{
  "num_hidden_layers": 26,
  "hidden_size": 96,
  "num_attention_heads": 3,
  "num_key_value_heads": 1,
  "head_dim": 32,
  "intermediate_size": 256,
  "vocab_size": 32000,
  "hidden_act": "swiglu",
  "norm": "rmsnorm",
  "norm_place": "pre",
  "norm_eps": 1e-05,
  "positions": "rope",
  "rope_theta": 10000.0,
  "rope_fraction": 1.0,
  "qk_norm": false,
  "attn_scale": 0.177,
  "bias": "none",
  "tie_word_embeddings": false,
  "parallel_block": false,
  "init": "orth",
  "init_std_qkv": 0.051,
  "init_std_o": 0.0,
  "init_std_up": 0.051,
  "init_std_down": 0.0,
  "optimizer": "adam_variant",
  "learning_rate": 0.00327,
  "beta1": 0.9,
  "beta2": 0.99,
  "weight_decay": 0.059,
  "lr_head": 0.0068,
  "max_grad_norm": 1.0,
  "warmup_steps": 433,
  "schedule": "wsd",
  "decay_fraction": 0.645,
  "decay_shape": "linear",
  "final_lr_fraction": 0.05,
  "batch_tokens": 16384,
  "max_seq_len": 384,
  "doc_mask": true,
  "train_tokens": 136500000,
  "max_steps": 8332,
  "dataset": "wikipedia_en"
}
Each number is 128 + 32 x the weight over the matrix's rms, rounded and kept within 0 to 255. Layers, rows and columns count from 0.

# layer 23 MLP down (transposed), 256x96, rms 0.185, rows 9-39, columns 64-95
[[ 97 147 103 121 154 130  72  86 152 105 109 144  90 139 152 151 137 121 132 133  89 148 159 106 151  99 117 159 154  92 168 105]
 [155 123 143 196 108 147  91 151 162 183 110 137 108 192 105 131 183 164  99 119 107 143 172 133 104 132 107 177 118 127  99 113]
 [134 114 144  91 132 142  74 132 111 178 145 191 131 148 191  72 154 157  89 141 101 111 123 115 134 145 151 148  30  44 147 155]
 [191 102 133  73 147 134 138 125  85 193 115 134  57 185 123 110 163 137 117  88 101 124 151 146 101 169 120 188 126 170 179  74]
 [ 99 137 167 109 110 168 129 109 103 124 134 183 185 168 137 193 196 132  89 105  48 107  99 140  75 133 163 107  31 121 130 182]
 [137  59 128 103 105 163 166 128  86 152 125 113 136 150  95 164 202 192  95 110 119 100 149 100 124 157 118 137  96 134 110 101]
 [133 141 133 144 106 155 127 173 126  66 153 110 143 136 104 141 105  98  57  94 124 123 152  75  90 144  96  89  87 118 106 187]
 [103 165 130 166 126 114 133 149 171 139 114 154 150 141 121 127 116 136 171 102  85 109 177 112  74 103 125 109 202 134 121 147]
 [133 103 123  45 139 130 100  97 146 150 105  87 135 175 123 167 119 150  94  92 129 131 136 131 148 182 224 194 132 124  73 157]
 [153 145 117  90 177 135 142 140 144 137 181 124 175 140 178  96 137 132 160 104 178 129 105 109  95  91  95 109 148 138 145 136]
 [112  88  87 126 109 118 126 114 141 119 105 127 125 122 135  90 115 159 116 109 136  95  84 104 121 131 182 110 100 105  97 116]
 [120 120 148 119 129 123 137  94  79 116 116 115 147  67 126  55 141  55 205 101 134 171 178 204 189  87  86 119 169  89 143  95]
 [148 114 154 141 179  51 148  72 151 127  85 134  90 154 135 129 108 111 102 147 133 119 140 135 125 145 134  96 149 100  94 132]
 [ 89  89  82 130 138 165  65 133 145 112 131 133 118  91 132  79  95 131 173 120 196 154 132  87 122  85  78 100 149  76 129 114]
 [ 97 107 177 119 123 165 172 113  93 134 165 125  90 134 119 159  77 110 128 153 156 118 123 144 100 164  95 180 134 124 131  98]
 [ 98  82  91 109 140 128 100 101 114 181 138 140 176 146  52 103 134 155 151 134 150 103 112 106  80 105 105 122  86 116 137 126]
 [187 153 111 100 143 153 120 128 103 128 105 142 118 175 152 126 145 115 138 233 124 142 181 135 138 121 126  88 179 125 136  99]
 [161 166 132 114 132  82 128 168  21 112 147 124 136 106  85 115 148 139 117 220 156  89 130  74 116 163 133 121 134  96 166 146]
 [119 149 135 151 169 111  98  35  76 106  96  88 163 127 103 125 121 145  98 111 187  99 121 117 137 152  90 133 110 178 160 111]
 [183 154 127 141 120 134  89   0 171 106 139 128 134 150 137 168 130  95 159 140  85  78 116 135 145 120 180 117  78 138 171 166]
 [108 172  92  82 191 117 129  65  92 145 126 100  76 149  55 123 124 167  81 116 117 117 138  48 139 140 173 137 147 168 148  97]
 [ 79 124 125 143 104 174 101 145 140 132  73 104 122 117 135 118 183 121 127 149  52 172 125 152 120 103 119 181  94 155 108 116]
 [137  90 137 177 120 173 161 184 118 136  98 128 137  65  39  69 125 165 103 152  98 174  90 140 171  67 155 101  82  63 115 113]
 [117  74 164 160 116 120 167 127 124  72  93  70 161 124 144  91 123 143 184  96  92  57 115  90 159 127 155 144 164  84 124 162]
 [127  83 122  86  89 135 146 162 149 151 132 109 121 114 102 127 187 121 135 117 117 104  89 115 214  93 133  97  97 100 179 151]
 [127 126 117 151 143 127 121 142 134 131 170 140 116  86 155 119 137 103 121 109 126  87 156 105 134 128  83 128 104 134 138 142]
 [135 185  88 148 122 137 147  61 110 164 114 118 126 140 121 151 104 135 178 124 108 173 148 228 143 123 158 118 152 131 127  98]
 [ 92  94 147  85  98  84 135 135 182  89 123 113 130 154 160 108 124 101 107 143  96  83 136 107 145 148 137 146 151  94 168 105]
 [153 147 102 143 124 144 155 118 101  82 112 159 116 100 141 150 109 118 130 108 162 142 103 169 115 167 117 128 142 186 122  99]
 [104 152 131  98  90  58 106 164 152 153  94 182 118 129  92  72 176  68  91 152  83  86 172  62 110 101 194  93 140 143 156 158]
 [143 138  82 122 159 119  72 142  97  99 110 102 155 181  99 141 151 100  90 111 138 205 109 146 121 146 144 130 122 167 148 148]]
# layer 23 MLP gate, 256x96, rms 0.184, rows 10-40, columns 64-95
[[114 136 105 134 117 105 155 141 168 142  51 123 130 107  62 117 117 101 163 136 149  67 173 104 191 191  99 184  64  97 163 190]
 [149 161 169 141 120 174 142 118 136 169 109 106  98 113 135 113 121 105 153 112  86 199 164 108 122 116 144 159 140 155 135 115]
 [ 88  88 141 122 118 139 137 104 118 117 143 129 148 173 149 134 121  90  95 112 128 109 140 137 124 185 147  72 117 140 114 107]
 [146 177  77  85 120 125 123 189 160  80 121 221 144 120  60  96  78 154 167 123 110 144  86 172 107 150  56 136 147 121 171 132]
 [ 81 132 120  91 130 147 158 143 107 137 138  83  71 146 126 153 130 120 119  74  95 177  89 134 145 129 101 198 110  79 114 142]
 [ 72 142 148 102 177 133 189 153 120  95 182 171 125 120 159  99 124 171  96 118  78 132 157 126 149 187 123 173 151 154 160  81]
 [ 97  97 146 125 149 118  89  99  77 132 131 139 146 122  91  96 120 120 168 146 169 140 101 146 107  69  98 173 107 138 174 129]
 [ 79 174 156 127 160 124  94 119 106 101  86 139 114 163 129 127 126  76 145 176 108  64 118 113  77  47 112 141 137  90  65 154]
 [ 79 132  65  72 163 147 133 120 165  67 135 153  76 140 120 130  90 181 139  88 114 101 135 137 167 143 130 178 123  87  73 102]
 [145 138 112  71 142 123 189 130  69 112  78 147  66 125 136 127 182  88 172 133 112 154 183 141 150 170 117  94 109  96 116 112]
 [ 84 200 101 101 144 116 156 158  92 136 141 163 134 147 101 109  97 155 100 140 114 111  99  51 153 113 130 136 112 107 141 133]
 [ 96  96  25 122 225  82  83  69 125 141 107 105 149 136  68  90  86 139 123 146 129 133 135 112 140  90  63  95 179  87  64 121]
 [ 96 135 106 123 158 126 185  89 106 137 110 139 160  65 119 151 108 182 185 117 122 107 139 163 122 128 107  81  87 135 163  81]
 [105 124 111  97 166 156 175 130  87 107 174 204 136 138  71 102  34  84  82 132 118 170 133 105 190 128 107 137 161 134 123 135]
 [127 167 139 140 105 102 139  75 100 153 155 125 117 165 124 121 124 173 134 100  82  68 135 115 177 100 132 124 105 132 203 144]
 [127 212  71  82 123 145 165 145  99  97  78 142  97 156 161  95 142 121 118 194 103 122 130 132 185 153 147 143 164 118 145 122]
 [135 123 144 179 122  97 139 151 108 164 144 120  79 164  75 101  68  91 162 102 120 111 105  66 194 163 125 151 131 153 116 129]
 [114 143 116 109 156 174 157  98 198 112 177 136 170 137 170 157 103  94 138 133 168 119 116 129 165 103  97 110  71 146 147 122]
 [ 68  88 123  70  88 149 172 125 133  94 106 110  62 138  90  99 122 112 131 166 145 144 159 123 162 179  66 107 160 105  95 186]
 [124  99  92  79 175 124 162  55 102 134  78 102 136 139 122  97 147 168 153 116 121 122 138 156 124  80 121 163 134 126  87 154]
 [108 139 129 136  87 101 145 168 143 114 165 110 141 140 142 134 143  54 109 137 102 111  77 108 103 128 183 104 141 167 105 121]
 [149 103 158 144 128 142 125 158 122 161 164 167 162 122  95 136 118 138 114 137  76 112 141 104 163 113 134 125 108 123 120  89]
 [ 77 137  91 103 158  96 135 142  99 116 133 114 118 128  74 177  96 106  59  90  93 132 140  87 182 167 133  99 123 127  71 131]
 [109 152 117 116  94 104 108  93  98 106 125  96  77 192 123 154 140 105 161 150 100 149  83 139  95 126 103  83 121 108 101 137]
 [ 74 125 124 148 168  83 168  91 101 141 115 200 113  89 103  98  74 123  96 141 150 160 101 121 139  96 168  86 143 123 122  92]
 [109 139 141 125 148  66  70 109 142  89 152 118 142 128 103 135 107 133 108 145  93 141 118 100 146 143 134 146 176  91 175 164]
 [ 99 110 127  94 140 113 102 114 160  99 113 101 183 141 113 123  63 150 162 150 100 149 142 159 191 107 155 102 132 143  99 139]
 [122 139 136 103  89  93 133 115  72 106 151 117 161 134 148 157 161  83 105 128  70 110 148 137 139 202  98  70 126 127 128 117]
 [136 136 135 107  98 111 142 126  93 184 125  95  86 138 145  94 145  30 144 103  15  64 155 113 172 138 165 122 127 154 132 179]
 [149 115 134 101 126 119 131 158 137 114 105 125  86 146 138 101 169 131 175 186 138  86 144 160 147 195 115 133 137 121 161 148]
 [114 118  82 159 159  75 156 185  97 107 139 155 125 144 114 167  95 129 140 141 124 148 122 110 105 153 151 171 154 134 117 142]]
# layer 23 MLP up, 256x96, rms 0.197, rows 10-40, columns 64-95
[[ 78 163 153 107 146 138 172 101 103 161 150 146 123 144 140  97  85 123 126 150 154 171 151 133 119 110 113 133 163  91 101 114]
 [ 96 152 128  90 127 100 131 177 159 150 124 122 135 154 124 138 116  93 132  69 133 119 200 143  77 142 160 123  84 141 143  82]
 [107  94 109 156  84 179 159 115  96 170  99 110  84 170 125 166 158  84 179 105 168 136 124 100 136  51 125 146 113  82 126  76]
 [115 123 140 116 101 134 119 136 150 152 180 134 148 156  91 155 111  84  71 122 162 157 109 149 113 121 113 148  78 174  56 124]
 [103 139 145 169 195 120 146 109 118 137 130 172 134 106 129 106 120 106 222 143 135 121 152 116 114 104  90 138 141 108  82 172]
 [132  78 161 139 146 137 192 122 152 120 172 130 154 117 180 100 107 153 133 185  72 150 140 142 106 161 113 123  71 109 176 109]
 [110  97 130 100 110  92  96 140 112 114 116 120 156 124 158 159 145 113 113 107 123 108  77 138 179 117  61 115 176  90  89 147]
 [137 145 123 133 139 137 139 106 145 132  86 101  67  86 166 149 149 178 100  96 146 115 148 147 144 148 109 134 123  99 149 128]
 [ 82 173 153 133 161 170 138 103 118 157 114 166 105 136 154 202 122 141 137 167 107 204 157 143 154 117 125 146  90 165 159 144]
 [ 94 145 185 126  84 130 166 155  91 114 127  87 150 147 145 121  80 157 128 144 108 139 152 119 144 134 103 144 120 169 115 135]
 [130 101 121  83 145 202 119  55 138 100 145  93 171 118 146 148 151 131 211 188 184 124 100  97 107 154 166 101 125 155 150 112]
 [105 139 151 138 106 165 115 141 105 130 106 134 128  88 132 150  73 161 153 156 121 133  61 157 129 125 181 155 145 149 141 160]
 [ 85 138 130  98  79 106 123 111 114 106 133 120  89 159 156 128 140 106  99 133  91 106 155 108 144  95 117 116  99 143 171  94]
 [ 83  83 159 119 172 147 143 144 135 121 202 158 131 162 100  94  93  80  60  95 157 205 123 107 168 149 194 185 116 118  93 157]
 [122 149 129 113  86  62  97 138 132 100 112  59 110 156 119 153 157 144  84  78  58 105 100 130 136 111 131 173 170 135 167 164]
 [ 93  88 162 139 116  55  90  81 177 165 205  88 124  69 112 131 115 137 127 135  73  98 101  71  88  87  76 120 126 224 100  90]
 [165 141 152 184 115 128 126 107 115 125 137  96 174 120 118 164 167 133 123 174  78 131 100  54 145 102 160 140 107 168 157 151]
 [134 110  53 121 108 112 137 190 145  77 154 119 114 117 136 148 125 141  72 173 105 133 120  76 148 207 119 112 140 106 121 113]
 [163 145  97  91  99 155  76  90 157  87 120  51 149 159 180  99 132 111 194 134 154  91  75 104  83 150  98 172  92  93  92 143]
 [157 115 139 180  76 134  99 145 115 170 178 144 192 127 159 120 101  91 101  87 123 134 159  86 154 165 108 123 114  94 129 161]
 [106  85 164 120 167 153  71 104 123 169  94 169 114 138 115  67 136 182 119 148 173 152 178 165 113 103 149 170  80 120 110 132]
 [115 160 193 115 144 187 139 136 123  87  86 112 136 169  93  96 113 184 100 147 170 101 124 150 102 134 120 154 142 130  92 155]
 [158 132 138  96 119 134 136 166 114 172 157 221  92 163 156  98 121 111 151 159 144 121 167 208 111 142 144  97 173 152 154  65]
 [136 145 108 128 137 111 141 137 147 114  82 136 136 109 127 113  84 164 118 106 124  57 167 127 131 128  85 121 135 204 117 121]
 [113  84 181 166 139 107 145  91 127 147 137 145 171 113 109  92 104 114 109 125  81  80 163 185 120 111 186 131 144 128 128  93]
 [138  96 129 129  86 168 122 158 140 143 151  81 125 102 191  83 148 142 169 148 135 134 103 155  73 136 166 100  74 107 110 112]
 [112 148  69  97 170 132  68 174 146 138 124 133 101 174 148 110 111 100 118  75 124 116  83 108  91 114  99 117 118  95 147  77]
 [107 118  75 106 118 165 115 139 144 120 166 105  95 130 142 141 124  86 154 163 110 136  94 126 137 157 166  98 118 126  72 123]
 [121 169 129 143 140  92 109 171 104 145  80 105 115 158 141  96  99 179 141 109  88 120 144 124 170 109  93 164 157  94 103 154]
 [157 123 141 184  46 149  94  79 168 179 135 140 118 112 151 205 185 165 147 130 129 131 114 128 151 116  93 139 106 148 137 139]
 [123  74 161  86 154  84 127 170 146 214 104 137 165  98  72 161 129 151  77 135 151 151 126 147 122  93 142  91 133 134 118 116]]